From a checkpoint of a small transformer trained on Wikipedia: biases, 5301 steps.
Each number is 128 + 24 x the weight over its row's rms, rounded and kept within 0 to 255. Layers, rows and columns count from 0. Numbers have three digits each. The size before them is the row's rms in percent of the matrix's.

# layer 2 MLP down (transposed), 1344x224, rms 0.0551, rows 434-496, columns 112-223
108:137072133129087137177132138141169136138093101119147142155124078107145119138139127149138113128138113161141149138156132145133116083117137151133118111173127132151142125109117086093175113141116119174130130116102134146119107125108122113173148140136152107103152103179136124143095111149098143112137119116134161097098130172097132140118125104162
110:135146148100147153122124151173117093174173150113165127130099139114138132134122098119082129160144095126126163121100125115070125175122094143131143138105143143163135109124120109134117103110138130081097135127152128130100129092100120153173113129162150094116139151111108165117120147095143096123101111139088182149130119162066158143177106137133
096:143142175142154134140150117125115102116118103134131167169124125137117155128113105117147123116107149161129122135122101130164142123159128125134142129087116109088125146171176111111123104118101100139109115093137128156119136116134153096146108146086174127127169132139134154106184140087159174119147113139122119150129144118133122113129108136132
098:147109153131107145184087093120154152140147130130180110136117118118158110142163146134096137169139091115163123119115099163077155129110127153132152120126141097143142135140151152166141141093133152120131137147122152142127143096136183168071117133096154129141145089141110121105128115092130165122161135115123117118164186157195125096118125130177
103:157175111123099140153144126110127144129124158097136093144123178078124096105130113158142111138142161094132132101152138145163088133143085107144159147126085147153121171088112095141147149112154104118129105115144148166123149136129130132123163188106131119108109141131119108124166164086150137072115155088125149162127118122116136111119105089146
105:115152159114116139144154110131146096073118130136133115152106120133121102106115166114133175095117139123122166130104145112123120097132108138169078105144127081134134153164117140140163095094117120138180140152116128126160142155090142148105108160122092097180105083108099165158135168108126138094164139099150122141170133132095139122086167113080
099:135119147078113126141143141110097104152142129082150147124133107140152143138115086125191127142139131137141148150129163139137177115098120132106094131069153169135136193129149167152101152104142127153115152117148096113147147140132141132164099102142099137113143087155132137138109142112122118132089139130128120100124136110134112145125140077106
100:112114132151077112147136129119140139144082148120147122114131116089104138095086138121133127126135120102119126153117145123143109169130093137145071133117137114189117133060107100092105126120108182143142123116130121141109102153123137096091102130113122131132148174152137164135145149122131122112134174129111064115077160143119116113125102131148
099:114143105115142162141123133134138147124137112137117158069111164169108124096096130080125127152113109141121118100107130087111147091125148113153097153101117155137146125177163083092177110156136130142106134109138154128135139128114175115136132116130122087159072066137167145119130113124150161125104146145108144135131102157131157095141180116095
100:110138115096120127126145148121128127097164097097120119142119169133097148127094132116195148089130144114158176123142130140066158098113084076122120125111126085114118134127134160159146161119097130122160117104143128126148128134159127139128110131075114129125119126158145113123124130140093145125136098080111116116105131131100116132130153123122
100:140117187134089098161116126136133134130118118134134126126107129128162135141172123081134150164101127138132103121128114140095122109099094104107178140097124127136110144099098079080116115118112124129118113126113157169133124109131141113070135119160159091132136106145107142152111143109150150117138159145128088148169160106122190114145176131148
101:130115148169136150102099118127133154097127091100076126096130104090122133127117103182131154093134125115153150120088131080116077095157114152105175134140141057117120124129102150103144125165092169117152134131112152085169151159166110119189152133101183118099130142149109124137140143130141144154127140154104128141097104126154198113113112158112
092:148070105135098109097082104148138141130153128155153113177136113132107118133170115135165100102149100158095128123083118112107148100090089099094111121135109187130081086131097128145152109133138148114096119152150170137130134156149158127131134152128163095116128140106145138152103131132129112127101110125121153153127106120115158126177124128149
093:089124112167150122096130179138125114138103155152155088127152106152157121140156070137090124165111124141082126140157128122162118097125147117133156155166120158129070169162097152126113116129140153102093134158092135131113132128125116114139149148133139140140146107124128148127112175136123127084169129078119152149149100135187117141125147110103
097:115121143097108149097140131144154158153110150109149114140110119138143120136150156123123096128124059141158102124115123138124128149128089149173125143132137160107160086124136078116119108090113161153110151090129129149180052094100156095112078100134111107118103138137174125107153146137147111125137156122126195105142137153121145138090120092102
107:149143117104168124159155141171120129092109167139161135135131151096117094141194167143113120101115127166138115113118153128124141118113096123146100050101117178143071125099099141121091131115096133121100158140087127161130108109127119152103148130140143119128150105140089117131154178105117116080118096119141119133148130134124123117104125141115
093:170072141140112140087135139105176134101076130134079152103126126152127131103131154107128141162166123107136156135074146120089118120129118114099123122158143133098127105064116135112091104153128183136093151150138135146094178154106110127102126105143125077142133149142134135113139152142148132120116140143126175158124118123140115142136130190127
098:136118124095160153173146095147153121159118092122084128155110159150141126126136111155161128120130088127132110075104125143144125125115152108164134162115125129163127123179135149115146109112129112121128109127114151129129157167127128104143099092103134152108152147111145133151160135116106117137144116106111109119093125105124172086107057158089
104:163189097116165131129150126169125153065102092106162119143124104147106128139083139120101115089096134094108113145118129125163112172124102147148127102136097137111110114148097119130154126095148146128130170152123113113200130119139103155128135136140127104133116092121132123147116091127139103144124160144102099083121117116113132139165103118115
095:141113058119146113137078100150138086111136145140128104135100159103097105165148120144104120108158147100132142123138140136158090099113119166150138112167132126134131147143116159080085141096123164140143162133076105108147120100158091134112144129103134080128125109136134087128139127125150072150077119132126116096090098193129140114118129154089
102:165142121147092126151126122115146163167151165140110149168123154134138129101093081152114124121071117125097126165127192135097159131086141125169066134112099136112081139138137145145099119119196151082123139137151085158115189149148136106099113128101113118133168136135155116139179098136154150130130090158156132134144135096097107124113112142140
112:128084177164098139111117095089151166115111157125128167097122130119133111135144161131091123126111129106128107152140138126136104121139149118179079123069127130102138133109132104127141148162121088152126059127123160123082116157156166112111140147102095130130144112150105109124131098122097132104118114149130125135150115167150129149132160144153
096:149120158102141134153101129137176151135170124133118131128160136114156121075099159114117163117094108128120113155107179158131180128096152185128138133145153111135124115130150121154109107110098124091141128103118139142105133132128094147119103150110138119125090098174142146122130139115135092130138142184168180090130122129073125145118111128152
094:143103139137121125088139128117103110147108130127162118101178088123164156087156148118129120132111133124108106158132121143138119128132121118165136083135158138098128105085146135050132173136148106077117151147124122113144148129156124112141156152116186126174095110146129152143145139099165149162153181165142077170110101110172128116120125126126
107:128156128150148126124108156118143137117101142087131111089127150120144116118128179187137130082154098143113136164132153103115138143148115133159156132182113104130118116154121144126135138135120127135117112149135107157109119161140177053106161135166107188126145142111100084100098132159165135133159118111130118110124143130124142169089139094132
094:104134163146140116155148111141136136105154149164076141155158096120135116155097126109099129106108150118135145108127134140170145133130123118124161156113155146114152127155121144059113122121148124153166114086107096099126129177134119058120108184106135157127111124140149139099109116121118074136115174116133098095158123093120142141123143121142
112:134137139134136156150127157132182124080107128084119132131123143102129142146135115103136114145116134104135104185101178139135133117148102159149128123164160110058127106146118141071157123123130115123137106117087150128110136098086142095124145111112099126156101174064100117099133131105108108125121156122132143108115149159151165113123138137099
100:112119113098122109129120150145135162130107100171151113162124121129157139108121105106138187136093118111141124123148124129152117165112116175130104137159134099157097119114138111100158082168113109124127165112114110095121088136153136147141118146163160111146109125128154136135151142111149124152101126188102165185125141105136104124159164172113
109:130118148127126123160129120093178118114136157202121095152173114147121156154121156090158151116119120101116084125086134164117157100124095119089098165127154094145157127143144104124110095149135148123117159139133156151147155100150108168170072146142120140112116144154127137127137103134153119124124100091117132120118113137189148140117106116144
101:087105112132105131123095125119106110124094148116127106132124131111121133107135102156133172106090162152110118146141143113162166084129101147127132151086095125092145100105150104103108099141117130142119093117086141160099119151092154111101106161078096152113129144089201094124160097099104055128116125169104128129138149113123138139124165122169
109:124114084125157132168154129154113123182135083176147125108084100057111088139145135153113131142117138129126099136100133127150139099170067116142175162164100157132093140112123103151113123119151151138123154122111118153122127126221146143142140140136165102130130140140142177118107119131090122121103148114110139143070119113101136127133087142100
096:171155120124102110122135120130137126111113116129136128153110132117090155118149109145121107136118128153128127126122148148145085152175148100141146124165148137136109133147148097160145097138143120101130129176174105127116089129128100144100126099161119100086132136071122115185110150126134132099079134085123115166113132111158138114148144153129
094:155100123160128106111111136112091122143165121118127098130137133124097134087133138088133125134121145129118134097105171153122134105139103149105125132132162135129088187123117153176138124108117138077145131160129119105121149162110137174097136125141136118106113149114092130102073104137086160144097101147140099153145106090114076119099125191117
099:143129143123117130155054144109109115112156132129145134118124141138102114142112131104117109156132127096128132150110074124138133047134117098133163140153107148151076106169110143158094128144162132171166126149134120193087113153101129100093121126125099095136108136177145106151155193107127105147105125138121110139131123154110126130116104132138
097:149160121192168175103143141153161119182090118169127148124138091134142155142162099138153113085143095152119101121153148131105163119124099147144131152179122120087129129107103096147134177136139165119159159123171135220182141102105113103125150144128165134079136143108117136130117113126114108114140122166126153123105181084126129138137105126170
104:151132136096144158154155142107137106142123109130126146139114122123152155110122129109139173130146103111108087112105150164093137185102143161085113140136153121146127173136122128141107120164141138086138174114134157090155142140151097136201137059145140120063134156126140126147127083106104122135133096155128126069079094105140135142138107117125
099:154154154125172116111137138177153101154143069127127091088093136127155133156115130146141178133170169165151172119141142083155142090091142126156125147147130133088144138102154059126128133138108122097160118134127142121149136112133150127159109132147150116096102125164134133139119150154101131127112181154122165192145102126139159081119125111138
097:063143090131115155137124143148122135101132110136163139101137167131145147087097104107101053125104136095129117093109092124109149122158113096102150147122160137134156147159126078133164120140111087144163153147115153148133091145117087187113109140094141102149138099143150135132094143162132122107148126107170120143102141149106152176149102091150
100:149149185108076105148106132148112136110109098149142142110148141142157114149124142138132114126133105110156116131083157129085154148105126132151075113198143122137176133142127140110168133108161140129125134160156098107107150136127166102141165132131097104158118102156118142104082119131105176193170088145100135113115138119147106142162114143136
105:170149162116180124138125101072109154119106140095114120173184117128132093129101182124131122133122177135083132136126135121130111112098169127107146124102129148139135094122159162086142144159118118150171107144139120105110112076110140125145143121110115095150164144119111112131123135096123124106162104153144121078127125149124094101143147116156
101:106102158141163133131096147136130120122151146139125101118102162149128174121125144098130125112126139136053097130108122178150122115188087178110117163143172110132172126101127084141118091126131079080123115125141134114099141160097108166125111140164122117103157090120113140131129108093147114127128114130127110159081121109143143169159100119125
098:111123145104086139100133108124122094170087088129088176140144119109118150150133118180177156146101142113112090098156110108165153131104128119120133164100110124115125095113140136126107157119131151146159134126110145122158141159115146120161138152072110129143134147131169120127193117104146140155088076128177111146124189108113129114120152142126
098:145133123111093134131161137128126161118117091079104138117132108153118074132150145139147132135106166106160169132131112134126099173101181135152152119149073112137135126121129132131133103157105120130149109135095114092112105069135090108119131131132081179174141105159155109172099162164121135130130155111177127170119128156120128178093106124092
107:122117106100131143135102143100137090122149125153148103075112089147179146147133124155127146113149094179073116079096095086133143108181162116107104128141130143089159110173149107181107124128106124127126131142117151134161151128161122092129116148151122147107131110152160062129102113080112118115157140154124151153102130078115132076134133148118
096:149138156128116115127127161124132129111088147106167108132165097115070139157114103122124128087142113102118136122146136158120111146100117135129140122153077150132133153115115064070155106145058104127121140125149079107120137121092074108131148119118103115149127122125148123138104143132177132143130118171176137112150106110108145120073119164119
104:139151145130167138153084132148152108121122115148125154103139118136164171094135139164131131167106112152131115160150131133089124139095119158092126149132116178167142116125117099114153196088119131098083110114120094130164144183137152143113088138137138120128108166168167126128117111156095129101106107150102194140122100133072106152155141154138
106:119127093166136102133102119102077146083096149148108136151114134146099136112166083128078166113136145164176160127152159149115177133144124113110158127143113115115105140145144100155136108107136130103147112130113121131133143133133113174120129164138124111128097099110140148145125125092107151107094122138148099168132110131157134137102143114145
096:106102102109131182115119111126119137110158125123178137129140151127135085148134154135113158151127180117175166119131099137128127144111176155135102103148147112099080097184142136110122138139106131132112112106116110111140113123142087164121132138131145135144144103097106075125110134122131119134117127142143131139149140124141143113122105173145
108:123157134133179128115129090127125095131149128125120118154122124167110144152087156116152135151135158118141103141147130163110161151105130096093134106149119141131129151157110124108142147133141116144124108101154132121128164147114161134141116144124102117137151160106111111120137146079172108127111128109135126155122175128136145135116141124110
097:117121083123144159154135141142151143184116150160112149152145141125131155132163118093138128136155086165104138134100139115145118119130100160142108093104134142114137135113157101165122108177123156148114134129096140169103066152132145143141169116100111137102172129144157160133140116098170156118169093161096107108122135123110128104126134168092
101:114120157146112158170125136155115117111186133137129128111143142154137142139127130127125137134072143078134100144140122142103142110107150100106135140122129160146193122117144136137149166090107125105125130129119110121141101142062165140085081129125101126131096137173151100166141144124123121113130128157085151125098134130084122163153104117116
107:103086173122110148080134153158167121110124119154100071132147146132142154137122154134108165145134131091116103144103148132190148111148160131150121104118153150135129112149075095077077131138108085114166117145124138106152132154116165103145114082160152098113049137089146125127124153097112107169145115117138147163120127161101146128119164105117
095:156127105120137149124088138094182147114138082097102131111118145111120131100131124130137123069101088141152114131172130095092154138102107103111149141120150158106130116087118146174123163146149125118120146168085128106126118113096123127130118170111146126116128106102125102162107103094143086064166109147087127104096117108091115145141132112141
112:114121110127121095133114123116096070147148132161128098134160161178146147127138118157106165142099151121109084152112133112151122112142095083113104110122124137083130098140116071102127105098138140139162088139128152129141145155175033154133111110160127139113140130089113143117101139118084114136151122132100158139094130099137140126134100114148
102:143116096099136110101115143149152171129115141139135126115161145109134107134152143060119106137113106170151165145106137107127132125145119123173103091120119137137124162107080103121142122124136173097082122161126139130117126127118091138091127166108144115133115148161152113125123154094128156137108117096159146107131108185098139119159196074086
104:141117132081189121121120110158141083152141099157112078124138109126125166148084133099086128137125123145123098102099111150138134125106141123099132101133125122127139157125144125149133135154123116136095133108153134078140128148130122164110057109146141107077157126102101119135144128108125130184118104145084141094130144145116119093157165121140
094:130143136147121118130120078101123120113132113099131089140175125135120151119126138126109185148124153083153195119109129143106142110156121154146118188150159116115151139072129129113118140098149147112156140172153090099136149097108098119138158125158135117170106149092142123117082100127130147149131159132135129133146156148107113129123089189156
092:137122120150157141103122101128160112100124158131178122162082133156175100108118167114157144138135149147160128128143104134101176134149093137187125134142146191094179147093145158131143123118086114124080112084143130122118080122100088120106114152091119139148113139145146113112154125125101139115129101145133142149125099129111128140084115170080
108:116151156113120139107120152134147118190074150157154117096136123102112113167153109137139109075134118153111123127100132118128119143158113157131121153113139149147135180135139181091125097143115113131111111096138126116121175159163159128100101111145137152111140141169117122088102142117094112133144120094143174123110128127132055128139102075132
115:106179158154116134099151157157131172136123137084097115124124117096102130092120147140075125121108107139130108093158141156130122136098130089143125100160159110139155093169137118125160152131127080160111126209117070128122094075067142158104091137083109103118148118141095110145095142150127181147131152125151120119133150147107130107158122129118
118:154150167136130117178148181152138203121137143109119155175110118103128121144130123136108114166123120118141111131158089109108134134106153133154157114110124166158132150159149121139094147115156145120127156153107145116102149107084178155067112128110165105109119120139118133072116148105154131120088138117141172103168141129085128161144094100110
099:086119135176089098124123135172071139130105112179108157157151137170126133119082101151109101158074177088130111125127123122159147106107149144111137130135135131128102141120125115125120117124142138161112158173144141126126157116163136129100144115136159128117154167117108170121123179144153162107079090157140121118096151135103118152122101125094
088:116109155120066100171110128149139151132141144079115167135122159105146160098135141075120109079161158081107175119121161102125089138128168165157145114082131130112120143166130121129099115119128179134107100138103160109108130115125105131146113165169113128163132110134138129141132152136103156121115115139135117119175123118101109144121176117120
# layer 2 MLP up, 1344x224, rms 0.0551, rows 435-496, columns 112-223
096:131125109150116130121151116101128130153100138131146116126137117103107088150180112158161120113119143122110119162186149160160149120104141163134088113164118128123132143113113107129099117147127042135164135124130140124133090150139139145115120142076091168167107126144147094127136130157139130171147130126166110126109149088180118130145104082132
084:126134137178122080134165126122119144132125137131101132130109168172145143143097108148155136103123120108124110143153123128141117131165136092131104122177137136145076111106164150105164120120151108117077096065152150134123136090101130148140041098093097142149155147132096148155149128120146148147128157128177121175112148130083133126139118112141
096:130106157150123161115158130082099183153151144097130150100140085159180092112178155137132124097148161148131117125100159131150088134116178148113163115127104183144123166145126117157178151102093085077127108143151142117140142128135098164128162117107138137125137109116115138082137138116123150089139144153123158122143089138144103147130135137139
104:170151082107133100110128116156130089128112178090117116103098140128159090159132150168172099150128148146144130137149130164123162118133140102167107171123134114145174100121111141145129116127139176129140140117116102147129096100146159159141105126157172112159140133140147120127123119116126131093150133100128092094144147127116109106155114138189
092:143143129117072090136138127156147113101143112141114115108108140125121132100116146080180144074119088102125158144148157133166109124114100125160109069085133076137131113157146099113148134142135101116120109134067093135142151139127115097122121110116116040121129120128110125115146146080098140125117136114147146121136151143116148133104145112145
096:118110106172152157129087134120133155072145171158122138105126142154143110126080138177112134160128091110159154108117128129134157102139158131134168136089139101124141140132081106106142090127116152119168120151119128147171172116142122116145095179118129079117185140100114135163118141146106144157088132135164144141139130128106141101132109144145
109:112138090144117115147117129114117149125102110131087149157103165120137139156152100126128085162140143140144101114081133139139147164102166148128134096139080079125125123110159135176190144140171122126092137178136123089146158121117122144082141116119119121118144105151113095146130107148090121151150146123131147140121104106111126117185141173123
096:100138142129145144110099128099109097089138135093113146131157119109113137132135117143131112139161118106129113122089121185157152167136126138113101120112118140092128101105129079133106106071165096107087152170106108125114096116120158121167164126125084127116120164137116124136155124156164119134122111129139125100102112149124153149137126160149
099:162135137107159062146145117152129119142101148137138123114108120131099131092119130129124131146126155119100092168097106113158129144103161147139165120162132107122127106113089103133149102153147090096107139112101086118152139141116156126174127141170108150108121149112127134137158136128133087146117137164184131117142156117158114140142165125100
103:138089136179096094171125105136146110157129129106134142135135155156112152127096100109069113143147087149125150144115148161131134100118137142159127095164127103092142050134100107121136103113182112153175162114171109154141153150143124138138127115088130163129139083113116125163112124157105089159086165161154147147100141096112104125136113080114
093:141129132161086125119113114110097142133146102114161129097107115111129143132112104166140158097141137086159167129102142126099134110126145145137157124175129135099127115127091122169095112131159149123179166103131181105170118127152120184153117090126168104117134097152108122136113130074099104130135131157088083103129140149129137132107122117112
104:114144110142107178137146134117161123119160113113110137156116125117154114114086101116119122113128162102175160160145108149122120097158127158147115123083086101135108148104119169149107145160126102128160144138147107146091149135148065092155143129114124140111130100136125101104103124127129113139142110138116102092125139098110134148111053107078
084:099157150101135121110115114112118106183133164107103111156119151129129127078131119134117133130154089103118083135113092160094168123128118140114117080138134150145121111109093111095116142128141147152167140138132127160124142107102105140125108154150145094110096148136128140131138101140175118158119163100108157155144135157135166100077073106084
101:139118105149097083117111097136136124124130123106077125143138125135130127076110140147099146146136148166113153102094140125071087068126118092113129144092153115146118115156156159149155100106134115141173110152147121133086166154187072162111119166118154117141112131154119129117142107086111137142109143131116181121100066132164124157144119110125
103:095108159095154140115112117141135159119148091115130130118108124124142113102097086134155118122122118092145127116128157115171170120135138092137101084124106139124127099154127150095114172097166135132136144108117098091172126145114122171148111110139098165142136064179137081091106156132106151083101145167144115128128115124107133119073136110156
082:111184131151126149196176116074179132143129116134125118124129125150142119091127142134099097139115159160117119116156130139135124185132125156165128098128102123151124111127119153156116147125156140136145093155102160137119119108118149119117103144104131127117117118117122143128148112163133134126097111122111128104124094092100147177132131124103
094:104126070109111097128095133158147173114118146139117133140148150134120087135170110102148184121118166155126161120160152128158125118153140144095142143129134120152129120170147162133082128106156112150108160104142124165144162127150131099124105133127094104106141118094119127120147118119092105162096106126145151139169119110113105130101161091118
104:126144107137127116089115112118132125134125118141135139112074136126145170135124161096168136106108134115097146113146124132145103072159130159117124065165108181091126084165089081155126120145144165102158095149143122140092150123142106150124160123135105135110130108176088078112154047106115135110145172133106122132145126089087137114128127110132
093:134164142130168130124123132146151088147124124124138174104157151128176154140119138123134107107123160117069133130154091093158146135139164113124106105125081139102146113106160117122177143139119126148146079091101095161125137124147180168104112147135149114143113142120097163132131135119132126091161144118147127141139108133163081145066131109137
108:113159144188079131146110145140118168140159130121105128102152123094108161161136124122149134111118125133167108103148112176103109119197129109119131125171090155101129123129137100138103122115130139086157122146145128127097136078137185094114075144105109143137156104111103182128120119078127170128160138131140155111100118139095087112094089124132
108:149107144149170136131163112122097147157128156122119178150124148108107157104089094144173143124147133069158154130162149148135111120158080126149146114111137138102104147136112107084110126145098142129152158130143164148167143137177162149130081152130104073101159113119163133144137150130114077096147179128097123105132138125109122112134156130142
101:113102111156105170127117091131170158145106140095123159119122162114146058133156094077146110126159173127154126116132119149102115171128198056144108089150083133148163128149143147147155162120151124163103120140129134139126139089158141148131145143137147109108127124118120108156091101122107126106141156110135116139152105119177159158138158140068
072:109167081150117120077110134149156154093108118143126091072144120131140159133107137066122149095117074133137136120107104136146148172124133170116135139133103118117136107129111099124112129161166132165127129131095122144170111139147128090155152158139182149156107103155097126098133165084122096100155141165084107128151116106114144173141139135103
103:087129124170159076125186131135132148076125129125147155137137116139115135169117162127126131131100124120171174098120139117156165119133147145165131138084133107119083165128107121137109141172135109097088149091136149118166120132121154129152138129160115138121184118145151154129141136134123086166127143113155135144123165105116138127153155129122
085:137182122136159139106101156153139109137118087157132136171116127134149099159136105126108121128114128094100157092130117150150164145098124132142132106109070124084142075107151121091128119125150152119175159142109114146126145160140109124119144094080058163106136138112092120142143151118142136184130156081136160125123111152144090154124138140134
123:163130131135106132171090135127160128130122102121144100090150123142121102149123113107150129108132136118111152160133154129122137143135129071106122156129152103164144112097148124105109101139162126123146134138146103107170158105139168111146130077110114136180135106164145102093126137088125113130129125097115099126123156128138168079143161163123
106:132095131112123125149153103123138152134104136081113168134118140110129152136123129168148130156150140099148164126165133105115123117164122122131114146118091132141113096159168151101141093113123138109119154117122185116131187150152127133098053154125118135180155127108063124127141149147133127115131126129116088131124117104163119126104087113139
109:141105149123158109103113151143123110133172113138135116139169110148076143115111133133112108147146135107137136100184138150175138128127094142106142079097152106128082155108128167140062117136105134153152105092157121143116106117112159152163122132150111054126117098104196131137163143159161123091156124113078131086169156153118144145150113116096
103:131081179128153117124098135126114107153122157147115134138133139128140088151119137110096171096159126142133122168148154088186070120144121145127148126153172131125088143108102131109134157140118108120133167120160098129175110142081135122166142144165094147105157174122173092139163097181111124139133120107175152112140149148131078099094121142130
119:106135144117110116111122108095160106104120116146145112143111144150104140159130149124117124117141131132138168168127139162143114132144079137150120102147147114101147114144166115145121115138166157147123168093107186118144141108186127118097130155163131151109077111149115156115117149120139145138114147110098128097114107173143117103132113131134
093:131139123094168165133128101112122129136135115100104103142146127142132133132098161104120094147140171132150100152144139172149145151137097126138143100149133176133151088135118132133126090091116090122151138167150095118142144108160150133138171150099081124134096097133172117146140159119116092099094080162193108126122104150100126100116092107137
084:156154113098114150129165106101107116116124123118122155127141144127138127127108157144088104120107113129159100173136081126129125115125105097113108089138120113135122110186179132120166124165122105152111161136097125118135152140154126116148141121107102155126106136080128164112125121134166109120134158112140131151144137134138141098126123167107
086:090092112124143117086129119115098124126089142140139158111139116122179095157107101111158151093159138167081155132145134086130091160155119122134123154093161183156125105100136067147097144148102112132094127159134105111110081141125119140136104147086112122127172147108112111128099120132086109100154131137144090150077152171115137123143125096124
091:110141145172128119126097130081106128152120092140130122152105125112124109135147133173120117128150118165148149111140066146165099130148103115142122140140155135138117110122117084074148131109071131149134116128130136120106166116122132124115180140111154120139092159103164135108120125144168100172150114143148097106091119147153127123139110135112
107:131146163111153081140150143139147135128121108115107110165101174145082130121103182102156157113118126126112131150132135148099116163136135163116123158135142162162177129146140130090134112188118137125115172160129100204134124121160104135124118156111175149077120115174106156122156124120075075154137091133129108106114109101136127108112129125141
112:143102149120114124122090123161099132118085165129120169136148144199132124083119119129099107150138099089169091114074149184099130119139117129092161108105120131129108116126133081141137150164150191109110149128142108161130104140154114093159166105134119124122125172089106121121139166118168127147117108120149088105119114111132109159104106091114
093:125112143122077079115142133091167107165147115116136088124091103132101091152153138115155152107124145082152132117104166118195160159155096138133126098154118198160144132121148124099112132102067129162122129108116116151118113100156127115150119143132117162115136099205118137167154138112113112120125128133169110161174115119147164093117134152099
103:120128104097128120096118138147118133122103094169146135145184127090090125163161118105108113153152155134133139131094122151094145169119139160137151112138151106121111132094175129141130178144159134127141194104154132141141128111089161138103085122102121134145089131137149102138142099128120120093141115117113063148143119105171168176152162135147
103:122085098110136115130178116171151116147132143127122141116138124072158094122115126133144158126172148112098144144125139070135131163155117102132145156097168143123139156124099117140084156123086095149072123105124125124127110173153126115109126118124102133131154145159113091154138095103119110142135157155089120148138109131130158124108125093096
099:100112115109146110128098153160118132121119158143093137129118163100100163156139146128148084089117097118114106115134126164146127145124108144121116210106155115095134124119142136073130107106124133125096118145147153128134078142132135138142143136139133135107129141145122145137131153143120121124172145106130159070148164124160167108176101148190
096:112093083135102110185162100135147169089130150106129150134129163139131102131149148130123093132152142151110147139114095137140129052167157140161156110116129116090141173136120121111144118127130129157139099107109137120157130126118136108152135149170172155181094120138094118127148119170088145111150128117153118153154111141156112143137087113114
091:120137137116141128097112143102133125152122125117135093142145094127166158115115122130154109091093103142126120124163110151124136113134124132132139154109142128104082119143117170102137151124132140106113096161125086106105150152130099162160104118090109118116128198102142099110088153107176156128158114141169106083134140115146149124134138104104
102:139114117080142124117139134112098118166126111137150104119136115141167140115128128113111127131140183119095134109103120127126080120134127154115143144154105119092145115132143155127083106145127147131112133113112099127126132085086151121139066102146125148131138141138150110137136152156136180156154172109140141114180161076102182089105154132155
088:097118142103091122109079130133136146122129121135124153182097121134142080154135105086133150137139166094101154126147139142139153120140131128130116155113117127144121114147096145116118099094121136113147099102130159138135137094138153095123075116141126160096133130134153149106149133129133159122139132149097144104103112129142129105122135117143
130:153128147133129158168123117129178105120124106139141177145125092106135144139129082203137091191136168150180141133135137150111081110117126141120120122129151108140123127119125154111152141139081130116129142122117133130142139106158132108161141119107109144105130105118121131138120127105114118106130141124080167153140128100152096112089168147162
099:092102102151110086126126103130144089143157154133103136090137111170122123097133152107121169148161118117136151157113150152102096134099172137157109143107160113089095136118100110152149167084110131120150118133144143101140169134115175121088124146134077094150169133119113111112169136113112115152126123125173116150163182145095133147108135136152
089:123122129139107100153103103147112127171134114119120116165102114135125196050148121148147089153124125131109174167142138134119135135111109139116159151111111119184107134118095128187091109155145142144136113126142118163134099087124144137133139081136093132156101102092142129105142140128079116110159154111105104130075092144120114143121111146124
112:090123124120152157153108101172092125081136111097168157099118158116118165138163150116152130133178153122119134144162162129094138182116182116190162095137171148133143121170155120085142115113080125178086093117113135127158151127133148128120155125130164117122115138150143154112103152079088106117081097145138145129121104142142164125139114122104
104:118119114153137152131125124117171144121134119142101124130134116110112158140137108134118149161121088152121139145156144133122109118126126089095184176118131103134128128155150149129141121130102111103142170131105111111195139146134123091141172132142109136096120145123117111131155134134169109129121118102105141116085132112171147140108106117145
108:120177057156167150125161194137077158113127135120134118146107141144135153172166142118136169117118150112137112123140127116182168180142145124135127134127118146114150103140090084166108144152123141177120113122142128148143164149119106152110134114093148147135162151122153129114116126152133089137144124118143134130164177116112136080146084114138
108:144097133121101113126119110136123143143110153151101116092090101180097155108104129133106126127110106091147055144081109141112118100120106116146158133140134149144177174148141140129150121152127133126186110127122113102131178118166106127100123100119149121118138118113185089098126106138093150118120136128099139143075075061126157159134129091158
089:103184127107098107123148087105119138148125112121141148147136135142138092104162114108121121116126133084120139091110112141123127166155176113165103133154112098167145097107162119180117136133180075129168121158137144131143114150189189107161088148168136135114092158103147097139122097123117141099169111196153166131110137183123096125153155122111
126:112143169109130154122144113128129096144118145145108112099107114083181138128144102134155140098163200125152115154136167106170136079143161087086120159139176144134129116154147130105132167116136155118108147159131141117144110173148091118165141145134099120116102166132139145142104158127147134102139089115119144140087103115131179126147139105135
108:104157105123116102181151145089087159127111124117136103131113125084155117082169119166157121118132112127118119139112134168083124158158144101103113154131127106144118076123163130113165137091159151105164104117118106141132160140127157160080132161139146153145113143166119119104124110110173093125094127170118147109133124133108128045133083170146
098:110093114174118100131134156130135128078149130115133118109159112132180128159167166114095072107161107123126162091163141136113130131119100161139118099078141139105091164140165133138131134133149151125120096141092126089124166124128106157165164154133126102146163127118170118112179138136118113105123138138137108123122136164151163140128114124159
089:091120086131093112100137134103110139132120155094113157133116117114135130096114128140110129144124161138110125177162138115112098124107134086107068094129135128098126116143114137153118166128147105128155096157103140136121112163178094113129145107086112116128112135128131140139134098126106103129192122111144104156117117145158130198145150120109
089:130123125123143154091124135122095165089119085095129114135131125142127084121093081136163148107111126135126114151114124120179152119156143109118152125132124145171073092120133168130139136102117126151098134165152139103114151128103112141120115109114134151123103111149066150101169159116122096111114102094143115154120117167157096153134105123144
105:172166142149157098110148157157120111163099144112146165118144089133144104149139111099117135123132149143153132124102190120100114123136102113150083109115165143116175115123152132140106149146143093092123170131165141126153123131087161162144133143141153164104096127180150119086124165142135087127144094146118154135146133171103126168148147066157
118:123109120094130128111105143099118090091142134144123137098085146127138111146161111084119154096110128131112147175149172104145155149172103120104134120121080080134161078132142158108134139109145131133133152150126123114121082101156127150105101136141086115144137121103141114103139086096117091144094158114140152101155144123127105111137137136109
121:090129138132130081117167136102142144156113125124084111160110161084134155107136116080133130083130106087127131108114108106132154113123159138125117121089079074101146107133142135105120078146142132114143134107122136108133111138105120129094117115150122083140103125119131109131195177117148135134080135188151129141123132127140151128143175115113
099:149126125106100097106150111118146098115170114147100083119110146139152136136106114116160130157153133120153096130099186146163122116124122114143105135115088165169113148144170179125140121138110130123145128118107153151139124156097131142154120123142091135170150102120143078181127104128102127101141119069123133133138164094143119106094128122114
082:150148134096141121126093121100071108151116106144150106135139121126137094155086162154112130144110102169104091123097120184089154133097083129115090111126151152113120131081116131119155116110123134126097121150180078114169130157076163124111098121083127123088145153119140144164123130139129125142105139122126162137083144119146120150093102091130